python train.py --num_hidden_layers=10 --hidden_size=512 --num_key_value_heads=8 --vocab_size=15958 --positions="rope" --bias="none" --init="trunc" --init_std_qkv=0.0151 --init_std_down=0.0 --beta2=0.98 --weight_decay=0.61 --warmup_steps=219 --batch_tokens=[65536, 131072, 262144]
Each number is 128 + 32 x the weight over its row's rms, rounded and kept within 0 to 255. Layers, rows and columns count from 0. Numbers have three digits each. The size before them is the row's rms in percent of the matrix's.

# layer 7 MLP up, 1344x512, rms 0.0227, rows 477-576, columns 128-191
102:140112108093074095135118088136134123131129135065162128139150102116159122143084130093120117095143146185095113113148133112111112106138159105142155142096182143155119130187112085146150091173142146
096:168158067180091103114176059141188149158093134130122107151157135075163140107064151149154172109090144099170122177135157070139121044153118172163100169117099084134120161141136162146120127153135123
111:082065114113158085121121186101195108175086156181135147097150149147172115087114099110105146135066098140107142135127144165113185130124107171117088124183105107175131143161145141163073111082167105
101:141191178179139149085083114066163158125102076112151130124117120158111060127051133094101124080173127127147157157122113096204142118118096124141117113201132157145104141086081172088137170120100112
109:145052190135117109136176197096106130068177128142158120138083115188161171121130113128125177137118090100130108073106132120102097119119113101122127121136133171118090132154226087129156166127131087
102:119095148102170098168097094135104094093184151071106141110087084161062137099123099101151076112132098110118167133053081113106138145141130123125122095138049165107070096115149136068136093128076115
099:089125147106137180112140227175076152159108128095110157155069143146136099190119124102120122128096136138149096193157111154143141119139109116097135129140196147138044090149085129166042154172135119
098:132122162114155124111099203114198137117152176111200103130075119084129207141129167145066130143113076150091127132182171113158128130185108063096108096134143082216092145080138157103151110148202087
102:111076136103157129103070121144149124097148113170125115165096170120229123090168187117105170088088171148092110116116144144138181139135140132104091105092121126180137131156126148138072136097101113
104:119132101095116114131129122146141129116130111130106097167175109156125109145096133157079152108093109115122142133131183142092163122163121173106160125106140090213116099146117133121143079090219075
095:166117148099112171126167103144094152161069150128112112099083134101067155103121130138140111146098100107089107160108132176114163133065132150113096115093172163137076104144118106220115097120129126
090:155110067150104094151142087089080085101136103079134145124079115139078180093155146066076095136146115158089070135114080117134106042125130100089138106121143093093120091121084109105121167095128149
103:123116116121113159163153094144105129150130110143083172127093149107087128127114113146074104149070154110193134141175107189138129102188146096130116111090136127108087188139160118153113164138108127
104:103069096096175092142129099101152144093118102164159126100122105124124102165080183117144161104095143118122150194108083144121160202105094192128165143105182138114109172170115100132106128118230102
095:090138116167155141086120162157159150103148120110147145106099136103040110140187181187111047217100099137134129188119080133181127131186080118126181103078072128117138120132106104151162172133073135
102:098071147105123070099168159121164059127114164105165131157121113095094146119081143169159139107036115148049108112124193117136176117132157162141159112150115126085191150160070179121100129159145123
095:099161113123173118082155143153186117161120193135155118115119105136143146196129122080160093092157091163128134129160048099170070156130107184145117162134132123133158131121138143175121127051144118
103:159124120175158116080163175087101134174172078097141085158138116124120188149093103127142145163107095098089201073049182166148095090131153138169118129089108121160116185153168185175129158092145157
096:136098096075083124171166112161121102091108073160137128083130121100156174144067154089104151108140117156139077065132163099174115100108121141084082136137144069071181211141119111049111150183173155
099:092076113109122114042166096134105129140189191100113154061061126122142085142136116118158187129057165150114106141102086104083093059194116173147106160161161185126107155125127088130089119145141181
100:126119135153141112053094116134105079099146192092099189121089176158051101147094169138100132092101135114122064154116131075176125120113127102110113157105142109150125166118180113127171190161131149
109:145197098129093124143080112057142204138131119101105155144121089077146111166115194094107152078150190112124090137155132203112066142128125072127076147195105143152132198103162096124206158131123123
105:141092113066107128159114105171128132070114071114123166103137078136097089141156089156144089148115152100093149076136130091157114142120087151107107104096102136122179110152094131138139075123092126
101:084153117125119086100091057129125162115158140094110137130129110102174153119130116137159150142095080112119149133167098069155139120135148120114128090078094126125133135134093082086103217159067114
095:142111094175175114104096071070189143168141181140091101157114199112127172159152153112126113178158150135065105092118117162131122118132096127110092120088125160139138144150124175081124141106116148
103:130152137122081056098130191187086089127132104179142141117150140102105110152132177135137106054173108107128175145160157151123118183159169109112147063125115130096120081133166126197126083083108091
098:098129172133134145087152124063189129146176106198105067145089067142104113128151089099161119165163187106095124172144177160092116147218079103108105142075131103119076117103117152101171117133158073
099:161069165171140139155115102131100061200228127155140103142126171136135080118143113153128138120104172082095136151218105151167078088086125132123058145105096149119162119156112158079123101098130172
103:128136160129136129118115120087176145168156136173048126157099115192148164103125170109135074092124171103184117179106092194140159114120129103082178123135134241136190134135099146162166170143111130
097:154130130105138119157142166101161122141155134192087117145079168142143173137124160089125163148088158115157064163115179156159061086086126142135084130123151119138093088166095122074124109082118126
105:160108131184117143162104141121186051167082123116175187096105126154181068197142137080146077103131152142085177062144136185177068197100119090133086166098151101176153155088145144167116172151086114
099:125096078107185071168114159126115104155194163086077099098141092131116169098079107159114106168136121158142111161146108162055112143083128130151126125143139170089139201165091113133110095151096190
102:152123146126134107152151136067161144161113066138162150171167095103109205086098184135100131080146075140139091105134102161110156114108131141091141132096123090103136104129124106160181110097116144
111:089088178144122072125106186125134117081152171051146150144088120104135123113178153128148067119101115154144112121103132114125156079134122117136128132110137145200041169140164086161109132110088190
095:113149073121103111154119111116143118096090097156172132145080095116115165145112081129114121125074104154143116151134138176065077077172141104121150116119126105094093133073143120068186115146107146
102:155110228163156151020148124120147158140107153141114118205094121110147126155146109128113182133085125159142102138111021152182089104172103135089123143154141097092121187074124106131180146115107056
101:142124151096173058060149069142088122121100088121122118134176114128084157155171107142065058107150092152116204072143165156178175092136153101139148114131090175131137129064111167081123121111135130
100:155155169049113146205129145156070159148160113063152186109162100148051131121155097134129163065078164107074106095085157083149166076075092090148122172179105078120117114149167104101091105150148153
098:115102126095175171185143159122114158120084161083129137103119160100065157096090108124159149140098156161125127075145144114151114138160144086112167093132114170117100104122138143122111135216140058
101:119078079124122100135130116122073156099130131168132137099150138126099120075130121193111226167124172113128158137123127155101160078106143106066154120125067219134069094154144133136166123141090138
099:135139164139118096089142129135141150126138136137106103121143171130180071126090177141058068149107135135117142152102129111123133164107104092112085152168123125011080131073085127101161159125148088
092:156123148150094147127117138046136101098122101180117119154075185139159126125148166125097159126115164108093125080145131141099144097143152091165081092121148166093168057111148134149186073108134125
101:134108119144104161105117158113102115130167126114110121115140154188154167184164121149106062142096141148109139133104079101096088141154051120140096122181139163125146100129160136152161102168209167
098:134143107110099136123102131114162154111122162150102100155137148179162139131077153140169163128122112172155133111087044150096167108080217138134156093141112098166130221090160060164121113135078162
096:154026101127103121116162152137139150158114082158126092107132109140152115121130128160114136157166108196117104100170077140102139126110118084141080119131136094204093101130123166141101122068141098
099:173105132165070116152161072119129134099110153105160156138116175138127162141102117119144148139129084149170111182122144152102134144150086159166128167126158138191109117151147134109123046161187063
110:096167170104138024183143122144151116073187196149138136159110119159125171188159071104138139118126142099111102150154149159081087144120148122120169114135116163137129123158122178170143132078223078
096:086194114166113153119126155170090146192107125155146141117165107110137132107089139090158124124113147178104202080155172135146139136107150112161114144102134125092116188125088166181104146096139128
101:102126158105158113175102085102127158151178170133079101195142155133118189137152101093085100079131122094142087083083132134147141159119105131142129132125111125154156096108118179116137158100142092
096:139195146152110118141156171071111132087124094165099122153081145103124174155088156126178135121144106137086134131147150134185176108092161086149083149153125155159118117138139168146141143083070105
103:125178154138116184116144071125054102148125122102188101125131125068114096110137108116150145152200143130152081131166128189186109140136138124121102113056106180146146196120139109176132081089158179
098:090115138161091179118189148180151115103210146101141139108125153040142156091064089130155110118117110125107092158115066149121147123173105153071176129106149140168168182155128107136108128109139139
108:152065125099126184131212174136161119138127154135153118142123038067115096137101170150129144095081129083120179104128129102192158098136188127148169118117107163111161110117122094122185191156137131
105:128147136147155124095150161146086111104120066174113165159086177131125145096127156182160179095073142133131142121091119084090124138147105102153096115127220126082134124131139173129164144118154136
098:111117096187109114115147133106093161199166134144098138168141168088118142200144096175164118070149118158110123154131017111135119120107173118124165090151144133146124101100119142047099118118150167
099:164208130060135100109126096167075142158105130109145101063106094181121148161096110092103130124148103154142122087078116162130146065129047133131191137135090099108082151181146115222149165097116123
094:161107173121140122114159155154124163175117149130092158162154117168121140112093191185121120167181115066083101120126142101064098143030102137105159146118187110173155159087103202090138190125147206
104:129140141140129165075172090093107150102109111083044121104153129131115154119153103081124124160104160131148077120062127168115085111147174133122105097176133139191130125163146174132141140121114122
104:099145116116092140082157151169019111138118179141114099104072150072149136109093176161113175098090177137172153100129135161169154166142124112081099118127180189098089112167121180141125114119120095
101:150126132137150164145133072084170149109094126141162123152148106099097140157096097137159138133129100106145103131168067141057075176124115112121166135083107102154151110105118154079155111138122115
105:183172100142084200185136091186142133164116067147140132123156164189185130116115072183115108141172105106165176126184092170180136107107122151111110142136115058058156035168108100119094128107138068
101:092087158144106151112122171150127119089140137084114148141055186126139133155101144178145108180091075112142186138130115086087130197122075147180138185221091157125165168109147133096164122119136145
102:131151175120079106117131089139147132142114156121162105168152141137125139182090099118144154143148163110144129099143154169161100151153119138135188046093073099210185154104131113144169132075081134
096:132092096124071177177087076062116115105203119142110129091169155146204123100148080096123107076169110106125126138110112154124119192128177122101155087139130046109151206168130186127140082156137106
101:094126162095116127218097131177086150080137116114159180149112170121134101126207079142057082194084141136075074101120084103138128127073160182108135077151192083082114140172141079133211170093133169
101:163126098128110162081096130109098118105134135091167140094128186109060084087156121215154135150146159101135109126153109075081162118120081143141110116183139101105142185123072163098119127241127162
105:088121121107163103078140183176094145184129097120097109140127202191120141116101183115128094148104139090119074145105152184109094099176117177150085092116168135180120118094163097111070154113147229
096:079137111098132096136127157180160106168096105150113169146124080113097102133103142088102131108169093114119177140097160121174121110121101106098163139148157139098151136120103094172125146072145094
097:089103095122187175150096124136105115142115227112072097165117125131128118186063202139101136113090152101174139165099106108121087151089150108162138183120186113229116187186111102095099189130134057
097:207164125124140152126133089119100122109143178126124177137187163150078108109107129125152142135133125168150107121130145105177127179113079062207141136115057106126099161157085166134068083058180141
091:083140096084152165146094130099125102136135101159132123078186051102081086154116142152123120141186172111118129176107141129183077090113152138092118116100090100094160101111184131146123076115162105
095:066104159132099143141116093099035100105063118133138089129164120145167123113150086077149128123114111111157107147137161148197143111089109086115141171145149208097152116137166137143083116130151121
106:148115160132136108158093159113146143170104075142158183145104104182122136077190132128171086136158203090142094132138121177101090130178147139120097084091195185155165175086127128117101104150091094
101:136142079081136159174127158087093094073140140145110091160125110152117100106147090123093196128072114103118166109090121211124142165126087166157135095144071187163118142142161125128099158119132109
105:144130127152079069175141117136182136148121134169118125087109165108169098114108138180109159147131143126118184150097053127091149129153182110099154120090163073107093159169123110145080099082103155
104:184142147149146150091134168112157116177147134066081118141117104080097096124144088136133115138199146096180145066166083113086181106126154087150128117151174127120255132123077163103084113142146136
097:102151167119100076153168134188108140078117126158177141104173166093115085097137112154075148208104123093101113155167127154166167114108157161144162158122125138083127128121117064155133093117082120
101:129156145095161129182171164161135087106093135080114119141075154144123084097095130148221161132103096170138133137142091165114108217106116133119143123142162120122100120129097134123158114134135111
095:112127151171137185156119116104149175140125108219180172138157109126091083131158151207173092130166125121143189132102066157132109113116152111124094080124176072110140133128126068106218056131145156
104:139125084151153097062179119141136102164109189165124111132067141081100135107143131183118137132123106115153111131160079151085158096147161157137163091141146080070115152155093184102104150099104206
103:156139154141153045137138148151134134116136166148126136106173072091039127098144097133097103200093126052110074147123090127143102126176112168133156112132082181102125065091126138130134140101134127
102:133133100158132177135072145155120110112149143142087144146078201125121105105129117118154141120145151120137084191135147168161103177143102140148109169150088140141093053082135192084071078168162098
093:112141157193091110093102161188115147102163100097132087071104136087114136112129082135147121133198096092128149112068089078119169070174130137157088070062100151110120183195099116136141076139136191
098:125135126141105141121184135136101177101078087116066164178104159148150157145147099103155159178083119135089106123152150073136090161155117180019081182165136189158150094114111091101086079105136120
098:136111090110128158064125149143155102138122181128168105145090125073108186146171097125157106152041092099128110117147070124152086128084097085125140159115157154134140108139094173111192098163117142
101:123185132196163125153112122170107079178107167160133115123058116060113085154157144104114139141091097178089110185099069149182137152128133158150119144134207163130092114132145153130193122081158131
102:107134140122078211099131164180128132179116079109153070124132116155120148145062120123148137138114139093157136171144137125255147176094127098193137129117146113138076108085146098186092189167060144
106:141170086158086116124132132136115132175095126097143158139148134150160124106081162121140093156116076123098142081097141114149122110134150089110116090117093122096140155157027132123146148092131161
107:153172118160070101124090188083072105093162136194168144040110152114139137168122142139154160139107077080133106218085134127180063112173108118110084130175129136125143099108135114141050102135141162
100:129163102130126157143088129099083125133148155142102106138120128160101087164156121176107148111091152146116128124175079086107168148127120110109148120119103097164056142072099126157081100127148113
106:131132162135202107158062117119158165121131153152208131147137144118207180145055143108098153091102134112148188070143144100153203131124145137112124120101142182121128145146124092106195061143183103
095:175086141149116134180122161116125127131180149155132146134118165121135116110123131155101152132115132122124162111118133076101100158135103102126107186097129079190103049127167114110138123175166131
098:089170157099138137128210150105115107086179148135129127081200126170113113138153085133133107129105119112150138110115054140094138056099151165140116109153095112125147102116141119159094087152167124
103:086078052161158151109106136142112124164120134151155108138123086183115111149148148094120131129148186092105140169037115097128098136089155117138135151089118115034122082124127073118141115136124105
100:158154134171152205137122189128059163080140065171171147139140136074099108124109121159190115130126124121088102133146102113168135097167075166098158080107082143114108148054140139144171127135111122
093:102153185192118082102131097203108106100165163166119088090131089207091052162089141179126118124147132149159149146131150122162101163087124142118128164138127172130185127112127224111116094070131106
098:129120103134171131142142130171164128044110151119167138127114108110106126060177134098118123114112109034149111170111146138149127169183155150108126168160116121129133124120163081109141130158138114
099:121116154125103147163070130130136117135159106104171204136109107161074120175089172150179084118111066111131078152120171101123087136111106089125161074095078165185121140100123188151124143146166151
097:139111144124147085143133135143128147201174148132152119116168129195155086119106148115174106114155126119146128145089117108101164099185116118116121177122113149109149130111170067154191101146105142
098:169102136111145080106112200162129190152168159151126164073075119096161160102182104122170071100109146119156136117100123154059162161124099144099128142102151160166107082152104118072108107167116167